python train.py --num_hidden_layers=12 --hidden_size=448 --num_attention_heads=7 --num_key_value_heads=1 --head_dim=64 --intermediate_size=3584 --vocab_size=18563 --hidden_act="swiglu" --norm="rmsnorm" --norm_place="pre" --norm_eps=1e-05 --positions="rope" --rope_theta=10000.0 --rope_fraction=0.75 --qk_norm=true --attn_scale=0.125 --bias="none" --tie_word_embeddings=false --parallel_block=false --init="normal" --init_std_qkv=0.0236 --init_std_o=0.00481 --init_std_up=0.0236 --init_std_down=0.0017 --init_out_by_depth=true --optimizer="muon_variant" --learning_rate=0.0146 --lr_mult_qkv=0.5 --lr_mult_o=1.5 --lr_mult_down=3.0 --lr_head=0.00511 --warmup_steps=0 --schedule="wsd" --decay_fraction=1.0 --decay_shape="linear" --final_lr_fraction=0.05 --batch_tokens=65536 --max_seq_len=1024 --doc_mask=true --train_tokens=573400000 --max_steps=8750 --dataset="wikipedia_en"
Each number is 50 + 10 x the weight over its row's rms, rounded and kept within 0 to 99. Layers, rows and columns count from 0. The size before them is the row's rms in percent of the matrix's.

# gate: layer 6 MLP gate, 3584x448, rms 0.138, rows 3076-3142, columns 224-255
# up: layer 6 MLP up, 3584x448, rms 0.138, rows 3076-3142, columns 224-255
# down: layer 6 MLP down (transposed), 3584x448, rms 0.139, rows 3076-3141, columns 224-255
gate3076 101:41 52 54 44 47 47 57 47 39 49 51 51 42 42 64 30 49 29 40 45 45 64 46 52 63 59 52 56 51 41 30 55
up3076 099:56 43 53 47 57 60 47 57 48 65 41 36 53 62 54 68 44 29 57 50 58 53 40 44 37 41 46 39 41 50 65 38
down3076 098:50 50 41 41 42 53 45 34 29 56 47 55 31 59 44 66 50 54 58 61 57 51 45 58 41 54 53 21 52 37 52 50
gate3077 100:43 57 54 50 45 56 41 34 63 51 51 55 47 55 47 45 28 69 44 68 50 51 66 41 59 44 78 49 45 39 43 51
up3077 103:35 62 56 66 46 56 43 52 42 61 58 54 49 54 37 54 39 59 33 49 47 57 59 57 50 40 64 34 48 53 65 57
down3077 102:56 59 29 57 38 34 61 50 48 65 63 45 51 41 53 48 31 46 47 64 65 57 65 60 59 65 59 53 63 52 46 53
gate3078 100:49 61 53 52 48 49 67 39 39 42 62 46 32 22 49 41 47 18 39 36 60 45 39 49 36 46 31 35 48 49 73 52
up3078 096:45 70 31 42 50 30 44 48 53 46 54 29 51 52 52 45 54 56 50 56 54 41 32 49 56 48 52 57 70 49 86 53
down3078 097:52 52 41 39 43 30 48 41 44 47 57 51 50 41 38 32 43 64 43 56 60 70 39 50 46 32 43 51 61 71 70 57
gate3079 098:38 63 43 65 56 47 39 52 41 41 60 34 63 48 53 29 60 45 52 48 63 48 50 37 37 38 45 57 51 51 62 66
up3079 099:44 35 34 64 49 51 61 54 66 52 36 45 45 19 53 45 72 38 46 46 60 53 50 39 48 43 71 38 59 57 50 67
down3079 100:30 50 53 67 40 53 42 61 36 46 42 46 62 42 70 39 62 57 37 43 48 66 53 45 57 46 40 49 54 46 50 49
gate3080 099:32 38 39 46 68 51 45 50 32 50 33 47 30 61 47 53 36 58 51 61 33 38 60 50 37 58 55 32 42 44 57 54
up3080 103:70 45 39 50 64 37 60 71 32 60 43 46 58 38 39 27 48 56 31 54 49 60 55 45 35 35 56 44 50 60 71 52
down3080 103:66 47 40 69 53 59 44 54 56 52 65 42 64 41 39 30 58 57 52 61 58 30 46 47 41 44 64 61 46 38 58 56
gate3081 098:52 36 62 47 44 68 48 37 42 48 46 55 46 62 42 43 35 52 36 48 71 55 58 44 41 51 34 50 50 56 37 58
up3081 105:49 55 49 49 44 59 50 52 48 62 59 49 33 65 43 47 51 50 49 38 48 35 55 50 49 59 42 55 62 57 32 39
down3081 105:61 48 49 42 42 52 54 60 56 40 64 52 23 61 28 42 58 57 78 62 39 56 57 52 44 58 62 47 56 60 28 51
gate3082 099:56 63 39 51 55 46 52 33 53 37 51 46 52 55 41 41 55 60 53 57 47 42 28 52 40 51 60 41 56 53 44 71
up3082 098:40 49 41 48 53 36 64 46 41 56 27 71 46 49 53 54 44 31 57 47 47 42 69 38 38 52 44 55 33 42 57 59
down3082 098:52 62 45 35 50 38 62 41 50 50 59 56 49 56 53 52 26 30 50 54 38 53 71 51 52 50 43 48 24 61 43 50
gate3083 096:51 58 55 46 49 36 40 34 21 31 44 50 40 68 42 45 45 58 46 62 67 65 63 57 47 54 37 51 68 36 68 60
up3083 099:59 49 41 61 34 35 50 59 60 42 56 56 62 42 56 41 58 44 23 41 46 57 39 50 51 48 38 47 61 68 58 60
down3083 099:42 55 39 40 53 55 53 40 52 57 53 33 57 44 24 66 53 52 48 56 60 56 40 48 64 32 58 51 49 70 42 45
gate3084 104:40 50 52 64 59 67 37 42 53 62 43 53 36 45 65 51 56 51 42 54 64 49 41 53 47 60 44 32 24 46 53 58
up3084 099:52 53 58 58 35 45 47 24 58 43 33 50 57 39 58 40 37 41 51 61 52 51 41 47 54 41 41 25 58 52 57 55
down3084 102:50 49 66 59 33 34 58 58 58 40 50 61 52 47 67 47 57 47 36 40 53 56 48 59 32 61 45 28 31 38 43 52
gate3085 102:68 61 46 33 36 44 61 40 38 59 33 41 52 54 49 39 53 49 42 52 50 55 41 42 46 37 52 45 54 37 42 53
up3085 104:45 49 48 30 39 35 53 49 43 66 53 39 45 60 47 60 57 48 55 46 48 48 43 21 56 50 44 50 65 39 39 46
down3085 102:48 40 48 29 47 49 53 44 30 47 41 47 54 66 44 53 41 54 54 42 35 46 47 34 63 56 49 43 56 47 58 59
gate3086 102:60 37 48 50 46 50 34 54 52 38 52 65 36 55 38 54 44 30 55 53 44 43 45 58 52 48 51 48 42 51 54 72
up3086 100:44 44 42 71 60 52 77 51 45 36 52 57 46 50 43 51 52 57 37 41 51 47 60 37 46 51 56 50 52 51 50 56
down3086 100:72 37 38 58 55 47 57 44 55 61 55 60 56 29 61 52 44 37 60 36 50 56 46 48 32 35 38 57 44 38 39 58
gate3087 100:50 49 30 57 44 55 62 58 26 48 47 59 57 56 35 54 60 47 41 56 36 60 45 61 55 42 56 35 34 56 57 31
up3087 100:52 62 67 43 59 65 67 34 72 57 35 59 53 34 40 57 50 52 43 57 54 30 41 43 47 47 56 42 59 44 47 44
down3087 097:51 51 50 44 56 40 41 52 49 45 59 45 52 25 37 59 64 56 48 39 44 45 38 55 34 42 55 47 46 49 54 38
gate3088 124:46 60 54 52 40 42 34 42 44 48 48 54 60 54 51 38 64 72 54 67 56 49 64 36 51 54 43 57 55 41 57 41
up3088 121:38 68 58 45 32 57 39 61 21 49 50 60 45 61 44 40 62 65 70 70 60 31 54 51 47 55 60 53 57 37 53 54
down3088 122:49 53 65 45 39 48 44 38 46 48 50 42 32 49 44 41 65 60 40 47 65 40 48 63 34 63 46 48 58 40 53 71
gate3089 100:58 63 57 55 38 50 54 49 37 65 45 47 50 37 48 61 43 58 40 49 53 62 64 56 55 53 38 49 51 48 80 35
up3089 101:59 48 37 51 43 59 49 48 42 48 47 38 54 38 48 45 46 56 46 52 45 49 43 43 34 64 52 64 52 56 54 54
down3089 101:70 41 48 38 67 49 42 64 43 65 30 62 52 56 34 65 41 44 44 63 55 44 50 46 48 48 29 35 52 59 38 54
gate3090 097:51 49 61 51 51 54 50 28 67 37 40 49 43 66 59 47 53 43 32 47 48 35 49 53 48 32 42 40 39 47 43 33
up3090 098:63 47 57 44 35 40 48 61 47 37 67 40 36 46 58 56 50 47 60 57 33 42 38 41 55 47 39 48 52 45 50 59
down3090 099:67 63 50 46 39 48 56 53 51 46 68 34 50 49 72 43 54 74 37 54 32 46 54 60 43 46 54 63 32 59 50 48
gate3091 097:50 49 60 72 61 58 67 49 49 53 46 53 23 75 59 39 48 60 33 52 57 55 48 45 49 70 46 52 57 52 41 59
up3091 099:54 33 61 76 37 42 31 67 29 53 47 37 57 55 76 53 46 56 51 31 42 47 33 61 46 25 45 35 38 46 54 50
down3091 097:43 50 53 39 55 47 57 53 55 57 30 56 48 54 42 45 55 48 58 45 57 49 56 62 66 45 50 63 47 32 57 60
gate3092 104:56 41 56 46 53 51 28 44 34 53 67 55 46 51 49 47 44 39 40 59 35 39 37 48 47 43 57 46 32 52 55 45
up3092 106:50 55 45 47 35 62 43 48 62 38 53 59 41 41 57 58 34 63 67 43 56 49 47 44 44 54 48 53 51 51 67 44
down3092 100:44 49 60 42 50 49 49 57 55 32 43 61 49 46 49 51 65 51 61 70 69 57 44 55 48 53 50 45 64 45 53 56
gate3093 097:58 46 44 50 52 61 60 48 36 49 49 39 52 59 61 48 55 41 63 41 56 62 69 48 58 52 51 30 54 44 59 49
up3093 094:62 51 56 51 36 75 42 36 55 56 45 58 62 46 50 70 63 47 68 59 48 56 40 45 51 50 46 41 58 44 44 59
down3093 098:57 69 42 51 44 63 33 50 51 46 45 60 47 42 58 26 70 52 48 51 51 56 62 52 55 51 33 62 51 55 46 46
gate3094 094:44 39 45 51 62 34 34 48 43 61 61 50 47 75 53 41 42 49 53 44 62 40 54 70 24 38 44 63 57 63 63 50
up3094 102:54 68 53 59 56 39 45 51 56 54 52 38 42 50 37 46 62 65 48 79 57 54 59 39 59 63 50 30 46 34 29 42
down3094 096:65 48 54 51 41 23 60 47 56 55 49 48 40 34 62 62 68 57 56 54 51 58 58 49 36 57 54 47 61 48 38 48
gate3095 102:43 31 66 62 54 38 49 52 48 31 52 55 54 73 63 71 68 44 55 39 42 41 39 69 49 45 64 50 50 57 58 44
up3095 102:47 47 56 82 49 61 58 42 52 56 58 64 55 54 47 69 54 27 64 45 50 44 51 71 52 63 62 55 39 27 41 60
down3095 101:46 27 63 36 49 69 55 65 59 38 58 57 55 75 46 64 61 32 48 67 42 47 62 56 54 38 67 60 36 44 62 54
gate3096 100:65 45 71 60 66 63 59 47 44 59 47 63 61 37 36 37 32 35 55 47 44 57 58 44 74 48 50 52 48 55 57 62
up3096 097:72 46 60 54 64 57 65 57 56 52 40 49 51 33 55 55 56 52 61 40 34 54 47 40 68 47 54 58 38 59 39 37
down3096 097:52 44 57 37 44 57 48 57 69 69 53 68 65 53 50 43 53 42 50 48 43 56 59 58 49 60 50 52 38 57 58 52
gate3097 101:34 34 65 53 42 51 66 54 51 35 51 45 55 56 70 62 34 63 28 47 47 37 51 51 42 54 62 52 64 48 66 58
up3097 099:58 67 50 57 37 47 54 56 39 51 50 51 61 42 46 43 41 40 60 54 46 54 44 47 54 62 61 57 42 20 58 55
down3097 096:58 51 56 50 47 46 52 37 40 41 28 74 40 49 55 61 55 40 35 37 43 51 46 36 53 46 44 43 49 57 67 45
gate3098 100:37 44 34 45 61 50 67 42 47 56 55 44 46 48 44 45 50 80 65 49 48 45 47 54 55 49 35 34 58 47 60 35
up3098 096:53 38 65 50 52 51 44 58 56 51 29 56 46 40 48 58 44 40 31 62 52 48 62 42 49 54 51 43 52 52 41 59
down3098 098:46 40 60 49 66 45 42 58 57 72 46 51 39 57 35 38 42 48 53 45 46 45 49 46 33 45 53 49 34 45 51 55
gate3099 096:50 48 55 52 36 62 44 49 67 48 50 30 47 42 60 44 40 63 70 63 50 55 57 79 67 37 47 52 56 42 36 56
up3099 094:56 48 29 38 52 45 55 43 53 36 32 67 45 64 47 52 55 51 56 62 63 55 52 59 38 47 76 51 35 44 45 42
down3099 093:52 56 56 45 74 67 46 43 34 54 64 50 54 51 41 55 44 49 64 50 58 31 50 54 48 67 58 54 46 46 58 47
gate3100 101:55 48 44 62 42 55 40 57 43 36 35 56 63 55 41 61 34 42 67 37 57 35 55 58 40 48 58 48 35 27 61 51
up3100 102:54 41 54 73 62 48 47 55 44 58 52 58 56 49 61 51 28 48 51 50 57 60 51 37 58 44 41 44 67 55 41 48
down3100 102:42 37 45 43 51 43 46 45 33 45 56 49 44 51 42 56 51 40 53 48 50 50 46 55 56 47 50 62 47 47 63 57
gate3101 100:56 47 39 63 39 34 50 50 55 47 44 41 29 43 41 52 45 50 50 55 31 52 69 40 67 50 66 41 47 43 46 51
up3101 100:37 58 43 60 55 60 54 41 55 41 44 38 52 39 51 60 54 40 46 51 69 47 38 73 47 34 50 57 54 46 54 65
down3101 098:32 40 58 67 58 49 63 55 53 58 43 59 49 60 44 55 57 44 39 55 27 50 55 61 47 53 38 38 31 45 56 54
gate3102 104:52 60 34 67 42 58 48 58 48 45 61 62 38 48 47 57 58 49 40 51 48 57 52 46 59 60 53 44 33 69 44 56
up3102 100:55 42 56 39 64 31 44 42 52 55 60 48 41 54 53 47 55 60 43 47 47 65 56 45 50 47 67 55 41 62 50 45
down3102 098:58 43 66 49 53 45 55 59 64 46 50 78 43 48 53 63 77 61 69 41 60 58 63 67 56 42 51 55 38 28 36 51
gate3103 102:47 61 64 47 40 54 54 50 42 56 33 56 57 44 63 33 39 40 59 55 75 62 65 65 53 48 50 50 43 50 54 45
up3103 099:40 50 50 53 41 61 43 40 61 41 44 49 73 43 54 62 43 38 37 43 45 58 34 49 49 64 47 46 64 66 39 52
down3103 099:41 43 41 50 56 38 39 61 60 49 41 51 53 49 64 44 50 57 44 33 48 47 46 51 38 49 41 44 38 54 47 60
gate3104 093:50 71 31 53 36 36 44 55 60 46 44 51 40 26 53 44 54 43 52 59 68 43 60 52 52 30 52 49 49 51 34 43
up3104 093:52 61 47 49 35 44 46 51 62 60 68 44 52 42 53 58 57 62 46 44 38 60 59 57 55 36 62 54 64 55 44 46
down3104 097:55 35 50 37 31 49 27 20 61 40 52 52 48 27 51 52 35 61 54 61 56 40 50 44 47 59 55 42 57 54 60 61
gate3105 096:54 55 29 66 64 55 69 63 46 45 54 51 47 45 46 50 54 51 49 48 59 31 57 54 50 53 48 64 41 52 45 39
up3105 095:65 44 36 41 47 47 58 55 72 65 54 52 56 67 65 55 38 57 51 33 56 58 47 54 49 38 51 45 57 63 49 38
down3105 096:43 54 26 47 44 46 60 39 51 62 54 40 39 38 45 68 41 48 43 54 72 60 56 59 57 55 59 39 58 67 61 53
gate3106 101:43 43 67 68 53 70 41 32 51 47 59 41 54 52 47 27 56 63 63 54 45 51 62 49 46 50 37 29 43 48 48 53
up3106 098:73 49 43 35 37 61 59 48 51 43 51 52 49 33 54 52 51 62 52 46 59 59 41 42 53 73 52 50 67 50 61 49
down3106 102:38 53 36 37 48 34 54 64 61 57 61 36 66 65 61 33 51 45 52 34 64 44 36 46 56 63 60 64 69 59 56 58
gate3107 100:41 58 62 54 48 55 44 43 44 46 63 41 59 46 47 53 52 46 49 71 34 51 42 63 48 44 54 49 45 40 54 37
up3107 100:72 45 67 63 58 52 43 56 51 63 51 49 64 53 47 47 44 50 27 49 38 60 47 50 55 50 49 68 48 44 37 56
down3107 100:39 51 61 53 68 53 57 51 50 54 44 43 47 27 56 25 46 61 51 56 25 64 52 65 78 49 64 29 42 45 50 56
gate3108 097:53 59 47 40 55 51 64 57 52 39 63 34 36 41 70 46 57 56 30 51 44 45 41 59 53 61 40 55 48 56 51 42
up3108 102:46 59 37 50 45 48 69 46 54 48 63 59 39 42 47 51 55 33 49 38 49 40 47 45 37 61 58 51 36 53 38 29
down3108 097:44 40 57 57 42 31 61 37 56 55 60 40 51 67 72 48 57 54 53 39 65 55 65 61 54 51 52 41 56 62 49 48
gate3109 099:58 46 48 71 40 43 54 63 60 49 61 68 51 35 41 38 54 51 43 50 45 54 47 60 54 65 52 53 40 53 46 59
up3109 096:28 59 59 50 62 47 36 58 61 47 74 44 58 47 47 42 46 47 42 50 27 54 36 57 48 30 45 55 58 43 40 64
down3109 099:32 47 34 54 37 39 47 36 59 58 51 40 59 69 43 51 49 74 48 52 46 52 62 53 45 59 42 58 45 59 32 65
gate3110 101:53 55 58 42 71 42 42 47 51 47 50 41 46 61 48 40 50 55 52 47 60 55 52 59 53 43 51 57 59 36 65 38
up3110 098:52 49 44 44 21 51 38 44 43 54 45 55 61 48 40 43 59 44 46 68 56 47 51 55 42 62 51 59 41 58 50 57
down3110 098:42 62 75 52 46 39 32 50 60 35 49 49 49 38 53 66 63 60 63 54 49 39 44 58 63 37 48 69 50 54 41 34
gate3111 099:51 78 54 68 54 43 58 46 33 57 59 62 58 69 62 45 37 49 50 48 61 50 65 50 52 54 38 44 67 50 41 52
up3111 099:65 37 38 50 48 52 50 53 46 44 30 40 40 54 36 43 42 36 48 45 56 52 71 35 39 36 64 58 69 56 52 44
down3111 100:42 60 53 23 37 51 47 33 45 55 37 52 44 57 47 37 56 43 52 61 52 48 59 58 38 48 59 55 70 42 54 53
gate3112 103:49 61 44 54 48 46 54 51 39 57 18 48 51 54 50 52 57 39 59 50 60 33 63 29 43 44 40 48 40 45 63 55
up3112 099:20 54 34 51 41 62 54 40 52 46 59 70 48 66 54 54 56 53 62 51 64 47 60 72 41 54 41 47 60 68 54 69
down3112 100:59 49 33 36 42 52 61 38 39 25 58 54 65 54 39 62 41 47 54 53 58 61 64 69 45 54 56 35 38 42 61 46
gate3113 098:30 45 43 55 31 47 52 50 44 41 47 51 51 40 36 61 62 46 61 37 48 33 47 39 69 59 35 48 60 57 66 48
up3113 097:56 54 61 46 58 49 63 60 45 42 45 53 47 48 50 64 46 50 40 54 52 66 49 51 50 66 68 62 32 36 53 36
down3113 097:51 41 65 62 59 61 54 49 70 49 52 49 41 40 46 41 43 48 48 47 41 54 50 43 55 57 62 68 45 56 56 50
gate3114 098:56 73 29 47 59 68 50 58 32 61 58 59 58 46 51 48 44 45 45 47 46 53 41 18 42 46 54 52 62 42 38 52
up3114 094:52 38 42 75 45 58 47 61 61 61 45 48 63 59 39 60 54 61 46 66 67 60 49 52 59 55 49 49 40 51 42 55
down3114 096:32 49 63 50 50 48 57 54 37 53 60 48 51 63 46 28 61 54 45 59 48 51 46 49 56 48 34 52 38 36 68 51
gate3115 104:44 40 51 38 65 67 57 58 51 49 53 75 60 44 44 50 51 46 60 52 48 61 44 43 61 59 48 54 50 46 58 60
up3115 105:56 62 51 60 65 37 48 66 45 47 54 59 45 58 47 55 33 40 46 54 39 47 50 56 41 42 43 42 43 70 42 37
down3115 105:54 54 66 61 59 50 28 66 47 59 36 48 38 64 56 50 60 77 59 80 47 40 55 39 30 53 47 37 42 52 30 51
gate3116 100:66 50 38 49 54 46 51 47 41 52 67 40 71 54 60 49 46 45 39 71 58 63 64 42 44 57 45 59 50 46 55 59
up3116 103:49 46 53 55 50 50 57 35 50 44 49 50 64 45 33 62 51 44 45 63 43 63 49 51 37 59 56 51 52 29 62 56
down3116 099:62 42 49 46 56 62 49 44 44 51 35 48 57 55 51 62 47 65 58 48 56 62 50 66 38 66 46 32 40 41 64 39
gate3117 098:51 53 62 66 52 56 49 53 43 61 51 64 37 32 48 44 42 34 36 58 64 56 50 43 52 55 54 34 39 48 32 48
up3117 100:31 59 53 55 54 49 53 55 63 51 56 57 52 34 66 38 52 35 56 57 53 62 55 51 29 64 41 55 36 25 45 71
down3117 103:45 71 44 31 45 51 61 50 68 54 84 55 38 52 41 48 33 46 37 54 35 46 71 43 40 79 70 50 45 45 39 48
gate3118 102:50 46 40 50 36 51 59 53 50 51 52 49 63 37 61 32 52 30 57 34 59 41 34 38 49 50 44 61 53 51 51 70
up3118 102:70 30 57 46 61 44 46 67 52 54 33 64 57 60 56 47 46 46 57 45 40 43 43 38 46 47 42 45 36 72 41 46
down3118 101:55 53 46 46 29 35 52 48 53 58 50 53 57 41 42 48 51 45 40 50 52 71 47 50 60 61 60 43 39 54 54 52
gate3119 103:40 55 61 42 42 54 41 52 40 51 22 38 39 54 57 52 45 31 44 56 46 50 46 53 51 39 61 40 45 42 76 70
up3119 108:57 52 31 70 56 37 43 44 70 45 51 55 43 43 32 37 54 41 46 54 55 65 61 48 49 56 44 52 62 60 29 65
down3119 110:50 53 41 60 64 40 47 57 55 62 66 56 52 50 34 40 53 52 54 46 52 46 38 42 56 45 58 57 59 53 67 64
gate3120 097:55 44 50 53 47 46 33 50 52 45 57 54 58 29 47 41 39 40 58 59 52 48 56 48 39 55 53 64 54 52 44 43
up3120 095:71 51 71 47 35 48 34 37 62 46 57 63 57 80 51 55 47 44 58 60 42 51 56 48 46 48 68 32 48 56 51 44
down3120 100:51 42 52 52 59 36 59 65 65 57 55 43 73 29 35 44 54 61 59 59 46 40 50 48 41 46 39 49 51 38 43 48
gate3121 098:56 47 40 52 42 65 56 62 44 40 44 34 53 60 36 52 36 54 77 50 49 58 48 32 55 46 39 56 45 33 50 67
up3121 098:39 54 49 48 47 29 44 55 55 58 52 50 40 44 58 52 47 56 29 50 61 51 43 49 36 62 49 49 39 33 59 51
down3121 098:57 40 62 58 24 54 33 56 63 61 48 39 48 46 58 34 55 51 61 56 39 58 31 50 45 48 40 59 44 45 47 56
gate3122 101:40 56 51 42 37 44 51 53 69 43 56 69 43 54 43 65 43 47 58 54 56 73 56 43 48 43 57 57 39 41 33 38
up3122 096:48 64 56 52 57 53 44 61 53 54 36 58 51 34 62 59 78 23 34 37 60 48 53 45 51 46 31 50 36 63 58 41
down3122 099:37 69 52 48 54 62 58 49 54 47 42 71 49 45 29 49 41 57 58 66 53 41 39 73 56 44 55 50 62 41 63 46
gate3123 100:54 41 50 66 51 41 35 66 56 40 51 44 50 59 43 30 64 44 49 59 50 45 39 57 62 53 60 48 42 56 35 52
up3123 099:58 52 54 73 52 52 52 53 61 39 22 52 44 51 39 37 52 53 64 31 60 41 66 32 60 46 48 38 45 55 51 44
down3123 098:57 46 46 45 47 70 44 61 43 52 46 34 38 36 29 24 60 34 52 79 55 56 69 36 46 45 64 48 54 48 50 58
gate3124 095:38 49 38 40 34 37 44 62 49 40 47 55 45 54 62 52 35 44 41 53 59 53 46 53 49 52 59 40 52 44 51 56
up3124 095:54 67 48 42 48 51 51 61 57 46 60 64 61 64 57 59 52 39 60 28 47 43 40 46 54 72 35 55 40 53 53 49
down3124 096:48 47 72 54 57 51 57 55 59 62 49 37 55 47 57 58 40 37 53 43 44 57 33 55 64 43 56 43 32 56 38 56
gate3125 102:27 57 42 47 47 48 47 40 55 40 59 40 33 52 55 51 31 44 58 53 45 50 48 42 47 53 56 45 45 45 46 66
up3125 104:63 36 63 47 55 68 31 58 55 64 50 32 53 59 49 58 36 55 38 54 50 44 47 51 32 53 43 71 51 53 66 46
down3125 103:43 35 52 52 59 59 45 64 32 42 25 61 74 56 47 50 67 51 61 48 53 58 54 46 46 70 39 57 64 58 47 32
gate3126 099:69 48 32 45 42 33 57 49 58 58 34 36 47 45 75 51 32 43 54 46 57 51 55 56 66 44 56 68 51 43 44 36
up3126 105:46 47 38 64 68 56 39 45 52 45 48 37 40 61 60 37 52 31 55 39 51 42 56 60 42 63 64 64 52 68 49 46
down3126 098:60 40 44 66 46 46 54 42 40 30 66 63 55 47 56 56 48 50 59 40 32 49 42 41 54 47 61 32 39 42 48 50
gate3127 102:30 61 44 17 34 43 55 50 48 56 41 52 40 47 56 42 48 55 38 40 59 48 62 50 40 43 53 33 63 49 52 36
up3127 102:63 66 57 60 47 49 65 62 57 56 77 44 41 42 64 31 45 58 51 63 34 52 46 32 54 40 54 46 51 58 45 48
down3127 102:59 69 40 44 58 50 63 44 67 45 64 42 37 34 39 28 53 53 64 45 36 52 49 46 47 49 50 43 49 47 47 48
gate3128 097:65 46 50 42 51 44 55 40 57 48 45 65 69 53 58 35 43 59 54 52 50 53 46 52 37 51 60 63 57 50 42 44
up3128 100:49 62 44 54 57 32 44 68 46 58 53 47 71 39 49 65 45 53 61 59 34 38 43 57 62 50 56 35 62 49 46 64
down3128 101:61 50 50 55 56 46 41 42 49 45 58 45 52 37 59 56 47 56 41 56 57 50 59 34 64 50 52 58 64 51 50 50
gate3129 109:38 38 59 52 56 51 70 54 32 52 33 69 54 59 63 41 56 48 44 41 59 53 63 68 50 34 48 66 52 31 52 54
up3129 109:49 65 52 48 48 53 31 57 55 43 69 13 35 68 50 54 57 59 49 52 52 46 55 45 60 52 62 34 24 62 62 66
down3129 104:49 68 52 55 54 41 43 55 53 48 49 36 54 51 56 40 56 60 59 57 28 28 54 67 52 51 59 30 43 51 54 65
gate3130 097:57 60 56 44 51 44 47 42 64 26 54 50 33 57 60 43 54 48 45 49 34 69 58 44 55 48 53 37 52 41 53 41
up3130 096:60 62 68 53 56 49 54 42 53 48 37 51 43 35 44 53 39 35 46 44 58 42 52 56 56 41 47 58 37 31 49 37
down3130 099:55 58 39 38 41 40 50 70 56 37 38 52 48 63 45 46 49 46 59 32 52 46 56 42 44 19 49 37 50 55 41 38
gate3131 102:39 55 41 53 61 65 58 52 58 47 43 52 52 45 49 51 65 48 43 60 62 65 68 47 54 56 40 43 49 27 57 58
up3131 101:43 54 37 39 55 41 41 44 57 50 61 36 50 70 41 58 52 51 49 49 61 51 34 58 50 53 56 60 44 58 51 51
down3131 099:33 60 65 50 58 37 43 51 50 41 65 28 50 55 46 49 52 41 52 67 61 53 57 55 43 41 45 53 54 42 64 42
gate3132 099:64 56 54 36 28 61 46 37 42 69 54 40 44 46 56 47 49 62 32 46 51 68 52 58 58 57 50 45 46 50 48 39
up3132 103:44 44 58 55 42 65 35 69 41 41 51 41 46 50 57 52 52 59 45 42 48 45 60 56 33 53 35 57 54 55 53 71
down3132 103:37 47 59 52 22 44 35 55 57 72 56 59 56 44 49 64 38 47 42 62 41 61 39 46 47 51 65 47 51 58 51 52
gate3133 102:55 53 43 63 61 54 60 53 41 50 46 54 41 53 61 46 50 60 39 67 54 54 55 53 51 66 56 60 49 34 53 35
up3133 098:44 47 48 46 44 43 61 54 60 53 51 50 31 37 47 52 39 52 47 42 38 47 52 36 54 39 58 60 42 44 25 53
down3133 103:52 42 53 38 43 55 46 38 59 42 58 53 26 39 19 59 48 64 57 48 50 47 59 46 53 32 59 49 35 64 48 37
gate3134 099:44 49 61 52 51 48 44 33 48 37 49 50 55 55 39 50 42 42 64 66 56 31 46 58 67 39 45 37 65 45 57 45
up3134 100:42 49 54 43 53 58 51 42 49 36 44 66 54 56 61 61 41 44 58 78 55 71 51 57 48 58 47 52 54 59 50 68
down3134 098:51 54 50 37 29 38 44 58 36 56 53 50 48 64 52 47 40 57 58 34 55 61 34 66 40 70 47 54 70 52 45 43
gate3135 104:42 40 59 40 53 50 53 56 52 51 63 58 53 56 46 31 40 55 56 63 47 56 43 59 45 77 40 66 45 40 59 44
up3135 106:45 51 78 46 61 62 56 55 53 41 48 47 69 49 53 56 56 50 39 57 60 43 53 56 42 28 45 48 41 46 40 51
down3135 109:57 29 46 56 42 53 43 48 59 66 51 66 56 45 52 41 47 45 52 60 52 30 44 47 56 69 59 58 58 51 60 36
gate3136 096:43 63 45 44 32 43 71 72 49 52 59 49 49 40 43 55 36 48 28 42 40 57 39 60 57 57 58 45 59 43 66 51
up3136 096:40 62 48 57 37 35 35 45 47 40 33 47 39 45 57 53 39 42 61 65 57 41 37 52 50 35 43 50 45 44 55 52
down3136 096:61 26 53 51 53 51 49 55 30 36 36 64 48 31 62 56 57 53 38 50 53 53 35 58 60 37 52 62 58 38 66 48
gate3137 102:64 73 51 54 51 53 43 45 53 47 57 50 46 56 66 43 42 44 67 45 34 59 40 59 61 34 58 34 64 44 47 60
up3137 102:60 35 59 68 43 38 61 52 46 63 43 64 37 30 43 58 41 65 35 41 45 57 54 58 35 45 48 66 46 52 69 34
down3137 102:60 53 56 42 57 46 44 54 29 58 62 52 50 56 33 44 56 60 44 64 49 34 55 52 59 58 56 58 50 43 32 41
gate3138 094:68 56 55 49 47 36 47 47 58 40 51 42 61 38 49 58 63 32 56 48 50 44 51 66 53 58 52 46 48 44 70 60
up3138 095:43 43 67 50 52 46 44 34 44 44 36 56 61 43 60 51 46 44 61 59 63 43 43 58 41 51 49 53 51 27 66 41
down3138 097:52 45 54 41 53 41 50 48 37 53 59 53 34 38 39 40 43 41 51 48 54 49 46 50 41 48 30 52 47 55 47 64
gate3139 098:57 49 44 59 55 57 39 57 52 48 37 32 50 59 36 29 43 44 64 44 44 46 53 44 62 48 50 49 48 51 50 42
up3139 099:50 51 46 53 42 46 64 44 61 46 45 61 47 52 39 54 65 56 52 28 46 60 56 46 42 58 52 45 41 39 61 49
down3139 102:67 35 56 41 58 37 38 45 51 51 33 53 56 50 63 54 54 70 40 42 49 52 55 38 58 48 53 65 48 37 47 45
gate3140 094:47 62 43 42 55 31 54 42 43 46 47 65 53 48 41 41 50 44 56 71 62 44 58 44 59 56 41 50 56 44 51 56
up3140 101:30 68 44 45 50 35 51 32 70 36 49 50 48 56 49 49 61 45 60 43 60 56 67 51 59 51 30 44 56 58 45 47
down3140 101:49 48 67 56 50 32 44 42 38 46 71 44 57 54 37 55 46 43 47 53 57 33 48 57 62 45 39 47 66 71 41 51
gate3141 101:43 50 61 55 53 44 44 44 68 65 51 45 37 48 46 36 49 47 78 35 60 51 43 46 41 63 48 41 66 42 43 47
up3141 102:60 62 49 62 36 51 50 45 56 33 40 48 43 51 49 30 55 40 49 64 45 56 50 50 49 52 33 49 43 58 46 47
down3141 102:56 50 45 63 46 57 56 48 37 37 54 48 46 24 39 40 47 54 35 46 49 54 64 39 55 38 56 43 43 36 48 57
gate3142 099:56 69 53 54 50 58 49 54 54 55 56 35 62 80 48 46 71 49 56 66 53 54 47 47 53 66 61 40 55 37 60 41
up3142 098:56 62 38 53 49 48 57 49 66 26 55 60 41 43 56 57 47 51 51 51 61 55 47 59 42 46 59 52 51 47 39 64